Part of a small language model's weights.
Size: 11 layers, width 384, MLP 768 SwiGLU, vocabulary 32000.
Architecture: RMSNorm before each block, rotary positions, no biases in attention or MLP, normalized queries and keys, capped logits.
Training: a variant of SOAP for these matrices, 426M tokens, 6496 steps.
Each number is 128 + 24 x the weight over its row's rms, rounded and kept within 0 to 255. Layers, rows and columns count from 0. Numbers have three digits each. The size before them is the row's rms in percent of the matrix's.

# layer 3 MLP up, 768x384, rms 0.159, rows 0-50, columns 256-383
110:093071098133131097143104149167075138102146105083109127124169114140161120155146127167132112112134101118130085104120158093161165109066130152135058164134118124126151105129190106117159120121102153120105121116136150156094119132125112096094106104157114119117124122135122205125151128102146103136130153128109104131198084110168165130147126129129122138162140133153139123133127086115150085139131
103:171119142123087137150125146142115150142128105108144105109132092144113126123142161153123143138131131138111144118149124115080134123122136162159075159112181088121164148125103091124148108101127105127094153127162137130112113122144186126133152175121129177137147153139088135103105153126120126159137146143088145139124143077105155159179146092141098137125137152166077161117115147159155123124142
103:157153139124128123118119161121128089132159146153129129098121137117132135105114147131160101114108107086131147130119114133135125132145119144128121110096140129138182143133135130165175100117110129114114080143140130133129113148113127124125095107152115149165125148095138135147098128083119167123149153099122123119152163126142118093079137091102098112132159112140097129135167165098148141126126
101:125097144123128142108089102133129121127085143188103093114164128143083122158148124099109146172084118156124165150125110143129142158150121113122124146144164134161127116121167160120107128133105126093079106136128134102150116116119130159144093149123155135121109112116132109171118097103119050116110096135147124144143126173101129121144121113156134132143130169115140157121134139147102140096089
104:111205132160110122122115118114164136114090114177144208114116124123120131148106141132137154123109136095117152137104085150147127137090153120098153105125086109092098082123073130111097172119081112098072102129111137147098112151128122113124164144125092184121138130129132112135070154136152139128151152094163118136125114163129090128130132162102141128168166139136118139131109110128120069116165
103:192143168111064143106165105147110117170098086143098118164109156140129150090109112097099138129147177126136105171154104106125096146074088120102130139134123115184146144147125129102137144124180086175149138086118113137173093156141118160108102080099124159131148133130112149104159138085108143160138165124075133102132145158176159189149101122131165125145111125132144118171122120064155110082125
093:138114121134185117111114147145131117119152109133132123143118102152147119170104086168118146163156141167151153156158091167140158126152126154162129147183145132107173132126137125152134144145081133168138131157135171096095131123150160143144143115078127153139091169105120168133142168114126121109162093129160126109116118158142136126122175113104137105132140134164101130148118110182163127145148
096:091081123134181099088106139139143158104132126149132206113160128123137123131143133075122156140102136131123104111101090152141125107174166129136142147115130104155122121133118135166138143112146116144176121176160147104140121101161154134139139124106164142150141117118116115123154133126153105082136126110171114154135132128158136130117092145108131148139140181144158133125086110127113092113153
090:184145146144105147098165156074103152147141154127098122118138127126118094136170108155151150144128130102156121145128138144091137156126147140131133149118130109100164068126105156143075100081105124125162138126140145128123121115106063117114142136121134160112125125151139160141141145104086144165139117153118135163130152129143109136139174127147158114169134140110129146119135107128124125157113
099:152125141113114101117138143118117107128146141118174164147130143116132124140097129168128116140137102156125112180087100113135123120145097119143121135099145117087136113109162123104147098133130137112126144155153142096123121117115131147174125121098166130148123066104077123142098137129101117124121178157131156117151122106146114110128196159122114125098104163136120132142106171104124125113130
095:113126108123130093162142107100129150151114107147146136137087142116076149091130135092134151087129128067094165142089141122138148096121123115107154128151115158127170145151097107156136155091178107142136122092134157139132137113122167087124108143125105151115107135121107091131151140112094122126110121139091122108098128098100121163113115121079106106134137129146114129153150170127106149134092
097:094167158102127139114113105155139139166124130173102128122098165143185132148133110165126143145099158138158085163147111091140124127131132159153147155080125103130105114159108096108126126134115140163091141100143120121143117131124089174136130167128131127077077166166167109095134125091142118105125131112142093124107125174122100138092121172103083066102155109104133142135145164116162142119130
102:095096146124155121178094100128164113138091130132126178128104119133136068073103144102115125131134128143146138143134163125160151138080139133177142186147106078106130130109118107125127115092121086099139097141157136139137104108145118126082161143132142133138119125123118110094107087097166120122150120157108128113132125107126131101126137164159125110146115121148128124115125113132141153093099
092:123111126101092123112132127163160149109126171140154128129111124136121088124109146131136129120161143091124122146116123115149125142132100148132100135124132127129188127121062094098122129115115139116131151114074143122134127120140131144128116128125151128138122108133162151156098121179165123104157120148121121109101131131106137131152144127158143166125138123101113119078156117081098128122146
095:129129152126073109137154118152142142116131152126149110072132149111089140122090135158161094138086121084151144087132101102090132106055101183119142111103143144141088105120139106151140123146212132090087100158152103148182101139112123125128136131077119119109113163130121138158081121113072126133146159126122133103151159123110134130132108145121152124140099140141126166125123119121128088132102
103:081126127099116090151127139100132101104115157162150115149144129114092123114156119126123137132111116166095155148157138098103124108130134127138166140116117111101113160084150141126153139160135126142132105135095154166143131143139136115133134112107141133135084111101160068140181118104138178127125113142090108123105180128082121171155155137098118087098157099136176119138091093115140113090120
100:157134160129149133114133134128099115127090121126140096128120115133104148116097150122154135089120145129149128131111151156178133130097147135160167115141160153067102126148120127124108104140113126143072135171091097158103175156117165099120091117151120171167138130165116144140116140149130121175109107125122113101136129141115151142121126116171110109110156139169115106116158148149113144117169
096:162142080155169148114145161148156110121114105148138105178107121174131136139145134131056109113102158123154157149126137154127124152133150117134137129134122161140122102165099115077147123143137161137118117135137147130164097164105105112101083120090174121155146134110133121163147108124116141135133130117123135179122132106114063132115106137119090079063113163104117134137140132131100147118090
102:066180134177124109096147105137125077125110135133137135164137146081164122150123109084147111131199122123129109098093114158116098097126144106131124122194095079137104139080107123063150158096115133174141102117103136172121138110137165140081132134108123129136152102110123123135109138124137101118117160099143098141092133110161106114091169113124107129150131088124154125133168118158097127147086
096:157106174139102130102064099090121108110103146140116109124155114105093122129127107118128167115151118169090128121139147117134120148129166110115120132128084133126128091137114123115148147127135157106129118121122121123119146085127158128138140126100141144137115117091123089192126151139106144115115093139126094123105117120124126116139134116123145117106099153152149126133146152123145161151134
101:130091118100079149141158146160116103113144158069114157113141123119117115119123104142159130138135130091104114124100124130117124111114109141113141128085125117181173127122139129103140122159138106096128136116093100112134125091145114163165139121136115097137135154142104127087137162074092134127133139110124116149116134107142162133126120097156133181121134136176084051144132151137178112117131
089:147165101136156134136136132133115099115051139076124138150099098113126122145155112090140122088112144164155157108092092142156120078118133089155111129114118155112117146148164128058109150119079114111053087136130151122107086151155093164124092108132140158164130141148126126103148143103116110130124130149135122103117114147140099120112182103095139100135102098145118134124118131139118133182145
097:112112136120135147134106116142128155121135106128105127080132118144124155129134096129106134081129152165146118128138136104120165108104105122149139111129102130117147149123183133140140134136129145158136096162145169135116126127180173153145120087146090108135144124154082110097118161093121111120149139172154114113138143138112098080126119146168145091144115138103125133097098109104140114164161
100:074103171115163107130093101104138133179100126103078098127121102137104118127124122098124088156106095099157156117142117131080082130140161096146132145121150104138108127153134140167145133145076150137166099104098101131137133107170092144124139091138097118126091128114106141103099154109132146103176112084134136148130163102129106149117118102119167147177174118109131136081132155088133124123131
092:101146104162165089111156102107077097147088167140163133138143135138109102118194096150127129165138108144134088116120146121140115088123108092094116119126095121139127140118122150147104156169116109143118115088098105149127140105154092124123132118127115109107121140109101129169071120100141089090146120076147153128156118124152113087115110126123142142141126130137114150131165128131162142145114
095:133120100141173149121118160149107148076083139152135162156117109129132115127155139163165144154112142202134061135138118137120175127109093146159143112139151120149122130112138146149157092175144130150140156111101133108127114155165165161085169115178171106135130107165148147152152123142122121136113085125139150132122151139159136127130092120168139079112147118159116096102120166118131112138140
093:139119154098135141120147128160123128153089122160163111081132132133152098118089124075089173129076149111121143097150119112108162124134112114105124149161107149123152117183116137141135109158145115124127145106139153158098105105109119140106116112116127098127171140123118102164164184111156139106144172140151071143110129112116089158156116166143123155154128099126169070148110093124127112079145
096:115161133171140155120170122124127120118105149137153152142122130120125144117159138127109128114116156157118091144135092135093128097147136166118162106079130146110132179145151110122153138144101128133145104083118187156129151098135111105128151143120119151164139118154139134126171113123151144142147152129160151141126144128145120127172138145120153152140109132128132145102126129125144144123137
095:186101127150139179137141129137126128157114181103148087133130140128101119147146159108156175120139147125118126132129099075132127076172156101141116124117094119169127155092150094192158099149134137122127118179168180140117130124155087121143106117124143123155092154110149148152164132083145120112103130102158098105117139129133120115096144142086141130118171123162119142138124134116155133166123
114:108139120107102127121104135138164076123105130135105137139125098137140121092117123149134109104164104103135138131109144183143152162123084110165118133167133126108196119153134138124117092134145098111162128117142113133147125173062128154122118070112181125119108099102111118144112125121119115080151104119132138117110162150131139107128152147148147138158126117131136140109098103107092125161097
097:118112112088120145080103186111100134093153100131130124122105110165103116114151118123155138080130078117173136154104129143139108128111135122110126150135068143134138127117085113123137102158112124153140148172106127130154107137143135140144166150126158113129157150162131109104101136120146135122099109164172141119144122133114133120125150162119139181110138139113132144126128136136155106138129
100:116175140134148168096129134161099124128089121094134118086147153152094140174098105131112127151103133142167123176141135147110151143102083173146139138135147146135140124125156125120180084142103150120162126128147134107133131101124171107147109101098088110158127103103155109114141156088132119120144145124111169118094137134158136162114136116153110130170163091109152100102114157156156146128131
104:128121142129140110144135165072108160053129103110155121110150112118138157134137120124131104136108124132087126127135165126103154126164115090091119159142108098130165133143127125135124115105094153135143128164109118140128122183142116124088135117121088119139135149101088185154127131123164122127130086117109108156103103112176100100088144140135153120132084166165103148138113140171131097112180
097:083141150104137139155133119125111145106083134083131143147134107111104162146143112079074123098139141148101134166140135091109124154107156152134096109129129092111124094127154179120172094130123123090102099161114133138111170120113096135124177110148104115120125143118175147085105145150148128125130050134157133190127078164097136146113133102106134138100157142152134098161129131121154093129111
101:174145133135105160107106081129160133161125183116117139116134119158144095159178107128134125143069153141128111150153108093097107112124133139045164123133167104104108128130112143139145107112144094131120130164169177125111103148108123110118134074135122122129155172153137136133162161140093107080118142139120116080154158118145099104139092103147141134137151096122146163069111140122147149125118
103:113124130128135100104133133130116106121091157088150099102142133111136139111158076154150123129142139123126119117126113110117128134074155130121092105143095130138131181133154146167136134147095149112126174145115134124146146140097155098134124152103115104109127086130136122140120120161141100118102151150149093151132111123057136154115096120108121112115129061132123126162130074091167109124141
101:146080123151154107133087108120148112103159117117133144097143102113118136067126136150096154106094096092070145117160206145113122143153126135101100084128095121155095106164127100135136132084131143106178094110135105120093191159126193111155122084098146097185112138110133103137130132158110121159087164147141138102131134122135110118065061142126096095122121139135115148167096159110136095105114
094:116157116152143116126122182127156103104066136141125133137132112106112155149121157154099140117124145102130123148099136095164122116149081096137117133151161112156086126146114107112157117137141178116128101155114154128087102111171132070079118183168116141148141140132112150118155162132118121117147122152085109115136115121148107151158091163071115155119132127108132158141112183140160136095138
111:160130122123184107110145097169104173112140117121130159158118088157164111127140079110138116118125100130133136155139164125095170127103097138143080124152145130109133166102113067083101069114139138137105150097136176091140125129130126117097125091111140121140112154140103117097142122117105127125130150124093127135129128125139149105107106150128131124148065108168129119131075131135114180169122
103:146139121132127141128134126133135071138065102136159152107127139130175138130089131117091161148144104124135122144081135140110133095111133188159110130150130103140101169127125131146133114103164119152128131124123129144121137107124112116143096099138059086093211112074115164134100109093139117108090126133124116142144119156126164128143129143117129145106137133124151137139110085108115110109148
097:161134132149124167126091138115129128128164161140154124145146153104116101107123148153136136155134120146210095131142137111106160104077161132125114132100122141085108100140116155134123133138129120134186110138115121116099137133117131152137128141137149126134110116166143128083148119117118132157147141137139095118130120053136104145158087143154164170108176091128122113081123107121155124106137
098:134125166129144153144140089095174183177141132149142124128140059146116124123125131159102148143108143102122109115136102100079124115153168155133134116135123100171139144097129144130099118148122106104150168129181093123102140073121121153167144147132127127153157162123125116122123116170137104156103127126155174128127143161107145072147098131137121132129114086143103128125129124088102168120135
097:140166155158144139132115116112144123146152072127112138108118128134162106183131113138117102155155158097136141133151126085103127147160123117151122140121119142124137135077100119123116127141090134120133100130096115125156123147111091082137117088127107123123151094148108124122100092092095131120149118121105153114132126141090100121084142136123124157141125087138118093164092121178112133130158
093:126154122115115133105114142159128102158140144146119140160124111123157198076164144131104145125137160067171124121140127166135150087091151108106113164145171137092158163121126100115134122105114123138105116167131114153129096125093121126112102126112138092132092136103127125125132167119107122110139095176128108080167149104130158137152071140137090100119141095123124176126115115119160126126126
102:128171116119122149092104106108132120093155137084105108147128146121152109147135108164124134101154103176144137118085176144121167155123138151139114148149100150137150125109150142126121140121129129123131146137112113156139124128118107122153117167155154124107154150133172133089136127126181119103125117132126108168121129120162094126082118139097142156162113125163148101118165130180110103051143
099:089090164146123140144084128124152114058098156121111118098187123128138118117149152132141098113139107099167118091151130107155129162098129137098146114142143121105133131123172157124171108108106157143102163127135090116157148102140123133099132114115173140124117112148119160126135097137149136101141113141157134143132091163141136115133115159116116162181153140117166135170140103158162110098146
091:105122108174107137146109128127100144134150096120140172111134144096123186134108101111101115130140149131129163098158169117216167130146108102101142139160131110117129136130139112099153071148128151081113135148127121079117161152107135092073127148135165091088127142121140076127126111156100156163127128147099136114113096119165140139098088157107147139142124105101111164187171144117099165172132
095:155137124161135098141153100130136138147159090090191111103104110097115099138098166137125140126155119172119132127138152104166130141122118144140128108206096131118142111137133155085137135136140182089117110125140095093145130134178142116104125153127158162131124135152122135094149151091106125098117162138121114131111163088134113146129144148144137140153122110110149112164150139114116108129080
104:129121134098118111131101123177077117143129144123157133109093123141125156095125102128160071095150104144132119136124088105144114119101121125066139085114109118191134111119153122153136153111093121090129116141078122095156110139149127132122107164115131102136142159123134126137182177123132111130136134145145097117084137102104137147103175083165138085148131117148184185126130130151133074127091
094:156132144101097142104121173146101123108126199155121112113144095126124150123129142195162168048100140144131182146137109105120115132143164099168100141136158127098177143169130087106125139160142142132144128075126137148107123115096132154153131133147143119123184153118098161122122109132099130099136103120169140114130084129132123119121122131172121175080185117151106116152146113100111119108138
110:138161186139120142087120166137153124145118139136103074145125104134106148108165126103131146163126140104124148162122096073130161118180153131136133082146130156173161146161132151143136130113117090144144113111145104152123125143132119113110113085120109127155124139090135099107119118164152137147136094113082164155123123126104142099138136123166117086168131128132112136139124174082125138120152